{"n_layer": 15, "d_model": 128, "n_head": 2, "n_kv_head": 2, "head_dim": 64, "d_mlp": 640, "vocab_size": 1024, "activation": "swiglu", "norm": "rmsnorm", "norm_place": "pre", "norm_eps": 1e-05, "positions": "rope", "rope_base": 10000.0, "rope_fraction": 1.0, "qk_norm": true, "attn_scale": 0.142, "bias": "none", "tie_embeddings": false, "parallel_block": false, "init": "trunc", "init_std_qkv": 0.0797, "init_std_o": 0.0, "init_std_up": 0.0797, "init_std_down": 0.0, "optimizer": "soap_variant", "lr": 0.00677, "beta1": 0.95, "beta2": 0.95, "weight_decay": 0.023, "lr_head": 0.00763, "warmup_steps": 81, "schedule": "wsd", "decay_fraction": 1.0, "decay_shape": "linear", "final_lr_fraction": 0.0, "batch_tokens": 32768, "seq_len": 768, "doc_mask": true, "train_tokens": 200800000, "steps": 6128, "dataset": "wikipedia_en"}
Each number is 128 + 24 x the weight over its row's rms, rounded and kept within 0 to 255. Layers, rows and columns count from 0. Numbers have three digits each. The size before them is the row's rms in percent of the matrix's.

# layer 4 MLP gate, 640x128, rms 0.259, rows 245-261, columns 0-127
099:154124132140151112178162121110168136118110130167119147143089134139101159136123164136143140139085154125083123125149153162097133111134107130127135160163155108173153101142118115112119119153134141156154099133070130165117129112155111119164141124121129076109124173131127105108126145160182091144130155150110141112088137161167122110109136148146162120125159095093122112071108120132148110078135
096:124145113123125151137141106149101152159134090133153135126145111162136137130125091106134105094132100127094119127093136134109171122122090136085124122178118113151120132123101130163176113127174107149142096175158127115154116128102128091161125116094109189131132090086149186130122113111126120096117170141131147113131126119089130160103114144131145119078118080133146128121096140135150116187167
090:119122117111165129145132139142139140089133123123141109165096109145093114118118122126118125124127157132128131124134114151127149129134091129146137092115119168131112197121077129150150137079175116098154147107110100058210127157116151123118152141108109093118135121117123106089097190138148154132092110090152143110128124137105122067154132112142141137109132138149096113154141126147154162137121
096:122080114144120104138117176143146153136131121148125089097097131099108125151124145125130093142143104116139150143195117186183124116127113158114113116109169099133137148096127171095120124084148111150148102171122162107116182121117112141105097144140145119081084155191117092119120143119140147139153131109141106147121123141117124137103118138126128159156144106106133100083129147083104121136120
093:062141107147116149124130108111150107125130155150123108162127154106174144162087119158087121152157128174143106124077119128162158124079116142129153132127144191149125087091167112131112156147105133134116122108145111152114171135109129135135125132120133142169158142132126157167117144129100106138116123109131118160163098116158179147120176107131090094144144157096128113152131137137167141106135
102:133093135120122136106128147162106100115111140130105101113159116122150078114118091089116144147161130153122096067128098122123137102098140138116178125136137153124132150093119139113131097094126143103090094154129128156120118110096149142094086120071139150124132114123165132157140117116110115176155132147156158078122113096170148127138147122134181105143128110162099107141138180170162142146131
105:159099153131149132171119142120151149117142133133141177130153119124141144126131107133156120129104111140124126123125119148094114119101113131099121152128108121084167107118107121117122140132122124133107101133085103128150107122087145143153152144117129092145173170154139143123115128128111115158110200148142140110125117108093156082145126071166148089101124107131098091169159187090190170124106
096:145150189120127110132118172101103125130122057099114125110142170143164116145148145137145134143113167124179144135190106124134113099117130122108110119141111132141156111127141149121133181089145128130116140092130096128105101158105125153099101110107139146148132144099094116097140182101179126160086140136123115111154122120109111068141152110136130175136103128166123148156111127135149135099125
097:135143113120170168134141130148114140108206119149138193155116168127139095095151117142123114122135084110068135135125164137121089124115093105112158137147080133135143163127140137124139137104103176103120142120149133104121118084133119089144134122086136123124113143116156121100123159088086124151116122158146161141146113090106131141122150130078142125126133140131135098145077113124130160090098
093:117153084203143095185078118129103105129163100154125152157166134135144141148147156146129129160108163161180165114113175143130148125156109096112124144164109118146122159115124138126128154145123105151108145145088126119099150101130126130121124122138146144126129159154145164142107151119118090105164141135172108146180116112151086143135126100167081122138150121121106130170117124120134147135136
119:124097159113138153144128093118098174130134119118179156125095118154131176106101120159104096177103128132094125090125131118092139163158177126171114149157104115154135119161098155114195152141104140133109159120111120112132113118165127116126098130123135150124095147104112092105126138170142119101127138106096114143107128192146156128161152120141141143124102122128097082122115118153172138120132
097:102143115169093142128169083141130116165157107144133139130119159126140113130097111113106101101140138093180125116140138149151131109155134098129136138174091144100153170111138140107103127133115152159117104181092157167105137154135148134109116098137155133156117099139108102092099096102109143081127106130107077126099160115148104138121144133096105130149145153103130164091130104103113090177116
106:156154142122158147140123111155124107109119147147138109134109130157134132135113133094147108092098123162117164129129132151111102126122084145061090136136107099147090110143127174071114160143123145095107141105116103140121132074146125148105148120136163136099140182116145127168140179144139104139115179145114156136136126158152098163129094099146116125148135073107158130131118152140145124157177
104:126159111136119160131149050165086118114157103134132188097148112118148155122132123146130154127128112117133116151122146159133163136136143121151188140112099145142123116142087131105142151110115078136122167119182110125127126115174122137112124108177097120112108145138143127133143104113104071101111177118146129127110141129137182141123101131144115146151111150167140120102113090119160174155110
114:150099095138133141184149140119082129132143105089119115119124132149168121150144146145156148145104118145151128106106108136120125121127136099157120139134123171120088158173147123118143126126103164091066143086158148126124089181164119056130151116135159143094121092149153129196148132127114145133083119140104131121138130147148145135169146126126158120114096143176115114138128133144114094116117
104:092128103147120146119132099124136142130100115188147129128126114095133119151106151173153119184115155116160114110134120145136159085141102124105074146124101167169159097097182147147147145132136112127102128120151146122149094118129149099085124142085137125137118142117161142136079123108097131123102129103114116115118126088170138139177147094140130118178135134124082106117072116095137122108134
100:163138130131136128078167122138178162138134129158114125151120132139096089118108127103148159155153127094118163134088127122127103130117107130130148153141104142126108166106139133136120181102144162119166138106141134088134125142113144108093087109104153181144154119152139136134135116194177133128145152135099157123121126136123130137162137101082134150162057132115091146071118124119117119133096
# layer 4 MLP up, 640x128, rms 0.249, rows 245-261, columns 0-127
107:134137144136128184154138128106164113103085154106097139117109115119144153110109125155129129117166113143122117143095127129175113146121150120128137137122112132121117125164099130130170153147138102158133145159159104133127198149075132092093160138145122180090129133158123153128159107164078155127101151112130117085106156084155151117153124104127174118140092138100161115162118130158151126097132
098:107152106145142158158154095159131147122164113129104156117142082152143118129113072118069074073159146142113126131088117119120160113126121132101080118157098111130111143124110156135146150099126094116126109139125107111156109130153094114161127076112104163143111086125106154131124145130144125082149125115107152099121133133100091105133132094150102137139155093166126121170122144145081134118153
093:123148143116102148137123118079104134142139084109168160139162142121099113141120101099130144131125108151077074174095120147119156173136136152134145090112121165143132098164118101139134119101145081130141159111170114122128148136140132151130141135170100085111113085146199153120131146102109160144093102114122153134147143091132133110146089131143172178127121157140143132131112148134104129109136
093:100157107158114150140123107098182109108097135123097142117143098117094140136120112132116144131146139160090106120050138116130154117128128082161183136106091183135127109129158084116116140129154123156090119115158092126121140152145107129152131136132112154192146113101124135169131097128117160132130119137085105118126128123130136108143113103136113120170110157098153144108092118187115116149106
088:104155089149110121130121118134140098128122112112109132133151116151135137179140135111168128141170128154144099118097119104090165114147143081147120098101106171156163132155133109107167147123135148119046083130140111127138104151087151106161122087094106095153150162135138154164193126137117110098128104149130137136097112143165111113151111095129136127158143141141124160108122147117157138103148
101:122080142119160123106113113127142109144082133154097106128119134144109145114113133105109123149159105133130113134158137136106101108115149100118116119149125148146114144154073123130100079132114164117100112140122161150117149088128145116123101142126149163116099155126108108173166142159102121186172169145094132072119146110173116169171122117102162150175162131189117115122149132119140126106143
109:105136145140108114168148114150104096178114120105178095160121111124113163157113108127133104112182158134146124127060123157121144087118143130124132111118154126116131126113110127094131153115119093128177125157135097089173135073148112123172127133154115169131142115132150145105131096111111132131146099167128111110092112136132123152183106140182080101127146146135162118119129103126114142159136
100:136138192092132130111106148095132133120138077109116176111174172114142115140160103143117133141126145147148104122179101113135120127106140096105134160132107118144124078127133159138134146097138102150128145117146110145102113157101126138106079138104132148128122176114103142090150186111172120156100151147105104141168124108103114090123145106113142167099112139131118161152148168125144160091141
101:120096140124136128167178129165152089158108135087123103099112126128144141122141148121134098120168130069087167155153094125120137139154149177138127123123117098116116148109153128133170134119128081121117117155133135137156113132162091097138103140102150102115114102090122057115121133147116148133130124107099095126094150150140135065163123080144157124150150128134130140079164126121142141143114
095:109075139137150135076141098087117155090145138095136097125119085090104121098122113124132102069144107138127170118134135142133183081101105166097094125120120147093118116149117141152134158120165125120138087130156168131149157123124104126136106155141141147108123127153155151132128129116102088148141106144141131161077086160078144138123105175121131116126136130134107120103149127143117127079104
134:127115138134127198098117110119130170142135123128172180139102120135132166139113097163104132136097166137103106097133148125096109150156150147144133148152085121113093112101108120134172161115139144124190139115090158132131096111160105121141056121085140162117124119144095104105100116160152120108121118104104102110096131150141145141148136107148150151142087113109105105133116124109154139095116
090:088111073117112155134117119142097097113119160104129095094143093105123132130161107136119155144072110138139116126083134164113129122121122102112152125203080159161163088128124108143143107115159113146122121145099131107093152152129131119134106117159097159110118108119189158125114142175124116112099147144127172151143112107120154135163139112149156149144102099122148150114103128149151165101121
106:127124107098157156157169083151104110117099113132150114074150075134132144174112124138138147092147118159128118138132138137079129103161120090125085098154119112108106102163099174123116111142124152101167151106083127133153173166120119113139169165093142126140152123085132134153155141117131085116143150128108116139168103109131106103143088179125148137146147135140125133146102145139127154120143
102:134104105121125085157122188133130084123127161104143118143100101087106089124127156141091123116153158164130110122124121116076142102064105125139109103102131143086104107100142121125150124150114134144158114133129115141164119129158134134108145170094144145142139121125150132122085150134140132104155116138100103112204088157088125119115138105118109123124171141121081093165135105162134151116146
102:134102135116140120146093093106146153153164115136147142127138132143160131105134076106069115108167119125087122093093125137092105119089097144117145131120098167123161148126165111179129113128137112100103105129113109151189120119149102144120115104109086153128150169087131122143159111089155123136156123095118112139144119138107113148081125098093111087149168145113106173105154116107127122136125
115:099109109143123133112165094148127136134116119169136140107086112095136107164125088164157134171087154139174091150122123113126161088140110149107115122126123127148133119082152136161129116109149138116131106116154130132133079101116097133084152142088132162106110137111166157136099094123109110149125127100095119115151158093150123154159126082137095138166146134095102130124088136098163084096150
096:150158172103131105126105136128111137148080155144100159105118116144144107146121139148113089101130160145180164128129124158119153144164147143159095080171119145159127118130129167124122070112161157108099102139115122127127136153148104159142105128116113130128106132125109107115129106123102102082121119141128118059127155120115118130120098117140117077110162097132146096169084107141096079130105
# layer 4 MLP down (transposed), 640x128, rms 0.228, rows 245-261, columns 0-127
104:107107147136115132155145114113142114124159145090118137084116154093132113132117136108168166128150154140137087126163141153144155149126154121100125137126138162165130090186087143118141116120143117121134121154101145168118150156085127109123134159125131116140099111105173133101154144164143113163141103121108091084098129149133172079116105106137149131101118135123157109052086090127104102122141
099:120133111143141144119193097132204116144157119129111115172140119132136103121139114078166122116050114143143125175146122147133106165123156118101141125104120114163143136166100148131131137129136167132112103140125144142136124134168108104094117137159143113133146099112087114142135112110104163110153156136131153150086109143121145112144104169110088150124080141144141118132157153085152126169114
092:134141096117099155154136140139098103117120093092148141092171145135144120102133136132133140128141090158195119132077090092145087116120156123162137146133158145140143110142174122132141115083145096128145115171134134145156133150118155143188130129133076062129106135128151137156124162127132153132167120098106094109115113122124141128118117168142129175126087117086136138139111129101123151100118
090:118135108135100138141132146159079144128098153144128144109134091133115134122110140144130119160164141108156080171092097152116113121168102112121158169142170122181139139163146118119116134123118140114098129141125128097098174156110135174114147106148120080144139153103108111086152144135146121112194125135170127119126162119118117129071135088102130155133145117100148083083116126161133111104127
086:095147146104120106113146118140156104159121143139105114117150147112184143163085153142110149140172160154126104093105131138161149145101125120148123119099102165125121108122138110158165178142122085126130136142151145132136158130151167140149138115109131124162113129137167127119112124152105077125082098129152173155149126103152133112091147091149150128139138178133131179159149148148163075093136
101:128111115133128097148107102109138142172059148132138126118111142091106112162123168106160121111098137113142140168196166096104119134136140090127139119144123121094146137169114114194135131139155088130145151092122135115123146110159097106169166137148135123131114132088121107105140112130123115154116158103149111147088121126124089137120108117133094175089133106149112118094144107089084108121120
107:151124119118200130152111124168141109115143084137084127172121126129179138136077106146136159124134136151169119133121154126093153162080124111105122160100149116129117088093097128125124175155104135128133151142159105121114150125115093116135115148109134118128125158132117147130135120127089150120125148121099139152115140131098105144133089125119102079154132138086124147184127190127102176160133
106:133129159096117109103087129139151109118092151130132202108161135095058140155154110150135129139110108118113123130117080104132114138104117109108085128107151121111149121143140116168126121134140118167149127099087137152140181164128141117131142159115127163162131152098130141071108144112157129155115093160172116115162105149123126102107118102128162158079145115121138149132145115081145120113131
099:128150149134124139079135160115133097125124152149112137157128118056148120098141150137074088106119111132140132146102151090126132131156093125123168135117110162123117122174113121121100140117101094099117136118101174124149128140128133104152141108141168091151142120111121130081131123101118139173124115136148185160153116076103111131122113118087105113137103088139132114174140097109087084095119
097:129124102095113178114129107114099135113151137140127173100134102161135119086121113166135145103137160104127129141144108145159134103135160106132094121118145156074174079165122157099114116131153133121127120121159104119155130136112145122087123096187162141147142128118138121131108116126138147164110158145060168157073138132100110145155140148138165139159116106129123086144129127131156074142117
119:133134157095133132116122140171174161102127160122153137154148152129147164152112057151130149119104118147106154078089132118116114139117142131131141122107127171083137140092125098127113150109162124134184164111102144172138127165112111148127102108136142158139119118140107094106108130140134122103155143100116160100120158155159148110121164112155164158116148139155090103138075094125155138089136
093:096103147142125136088182114181166133128105109146121126108142150114117072130148113134148095106074095139140139116120146135115128102174147108121138123120109138118167140154124185134125103110112143112083084188086115152156127119130134144126107130136154139162117117100086147126133119073110158136124110165117119145087148094116133119158133121076124126072146124110135135127116113130139148165115
109:114186092065139100120119130114105101129141140133172096132132072112161147171156150139130124109094120063127093103120124131103101115125105086149124132113131175136161104161111127140107116117150155119155137137150130163147130192126124093117167112125100144126119101123119181108123142133135162153095151122138109126080160128142170119125130166099122137132133118169151135126101114121120136108128
097:120160102119107104156138123168111112143129123136126146121085139068119119098090167150130142148143120123130103138122111160119145157140131128162152130129147133100153097105132149146128141089097113125092129162133095124162158077154128112149137154138132136048132154141131139108063168130142125085118149137112116140122142129153174148143116092117166198101145115127115144116121137118133169148094
104:102117132148112145179135100121112083127121165118132162154133091123151145103153144091129137151118103160134072117164091147097119137120153121154107118139127118165092152118115115117176137143128132189138149108129122094104131146102126179110166136147121130114132089128175153118122102162155127113148140090133134134127137123141114123178140178143157199130151107136161120136115125159159123110157
097:123089116060129144128126113132138149158108177128151134122095132091138106144140097161136163142108125126186115127135159117133160109120122117105086130142123120114129170138146123189121139095088127128167145150207115153153090138115133119144174111090111180104145140077127108117124114088098088148151141118135117112136127128136129133124119142100114136144144149125105104126126131128110065125127
104:162143181147155123096131103123129126097126110142120160107127112100124085139140167140133158154152153128155131166106137158128108096156084172164109141167126121160116145129124140133153137093160120113144110120154114116191130106152136141110107123100153183142163132144102106138132111192149135133132148108114130090124112154124076087132083097110137111136117076142098126117090154147117127119118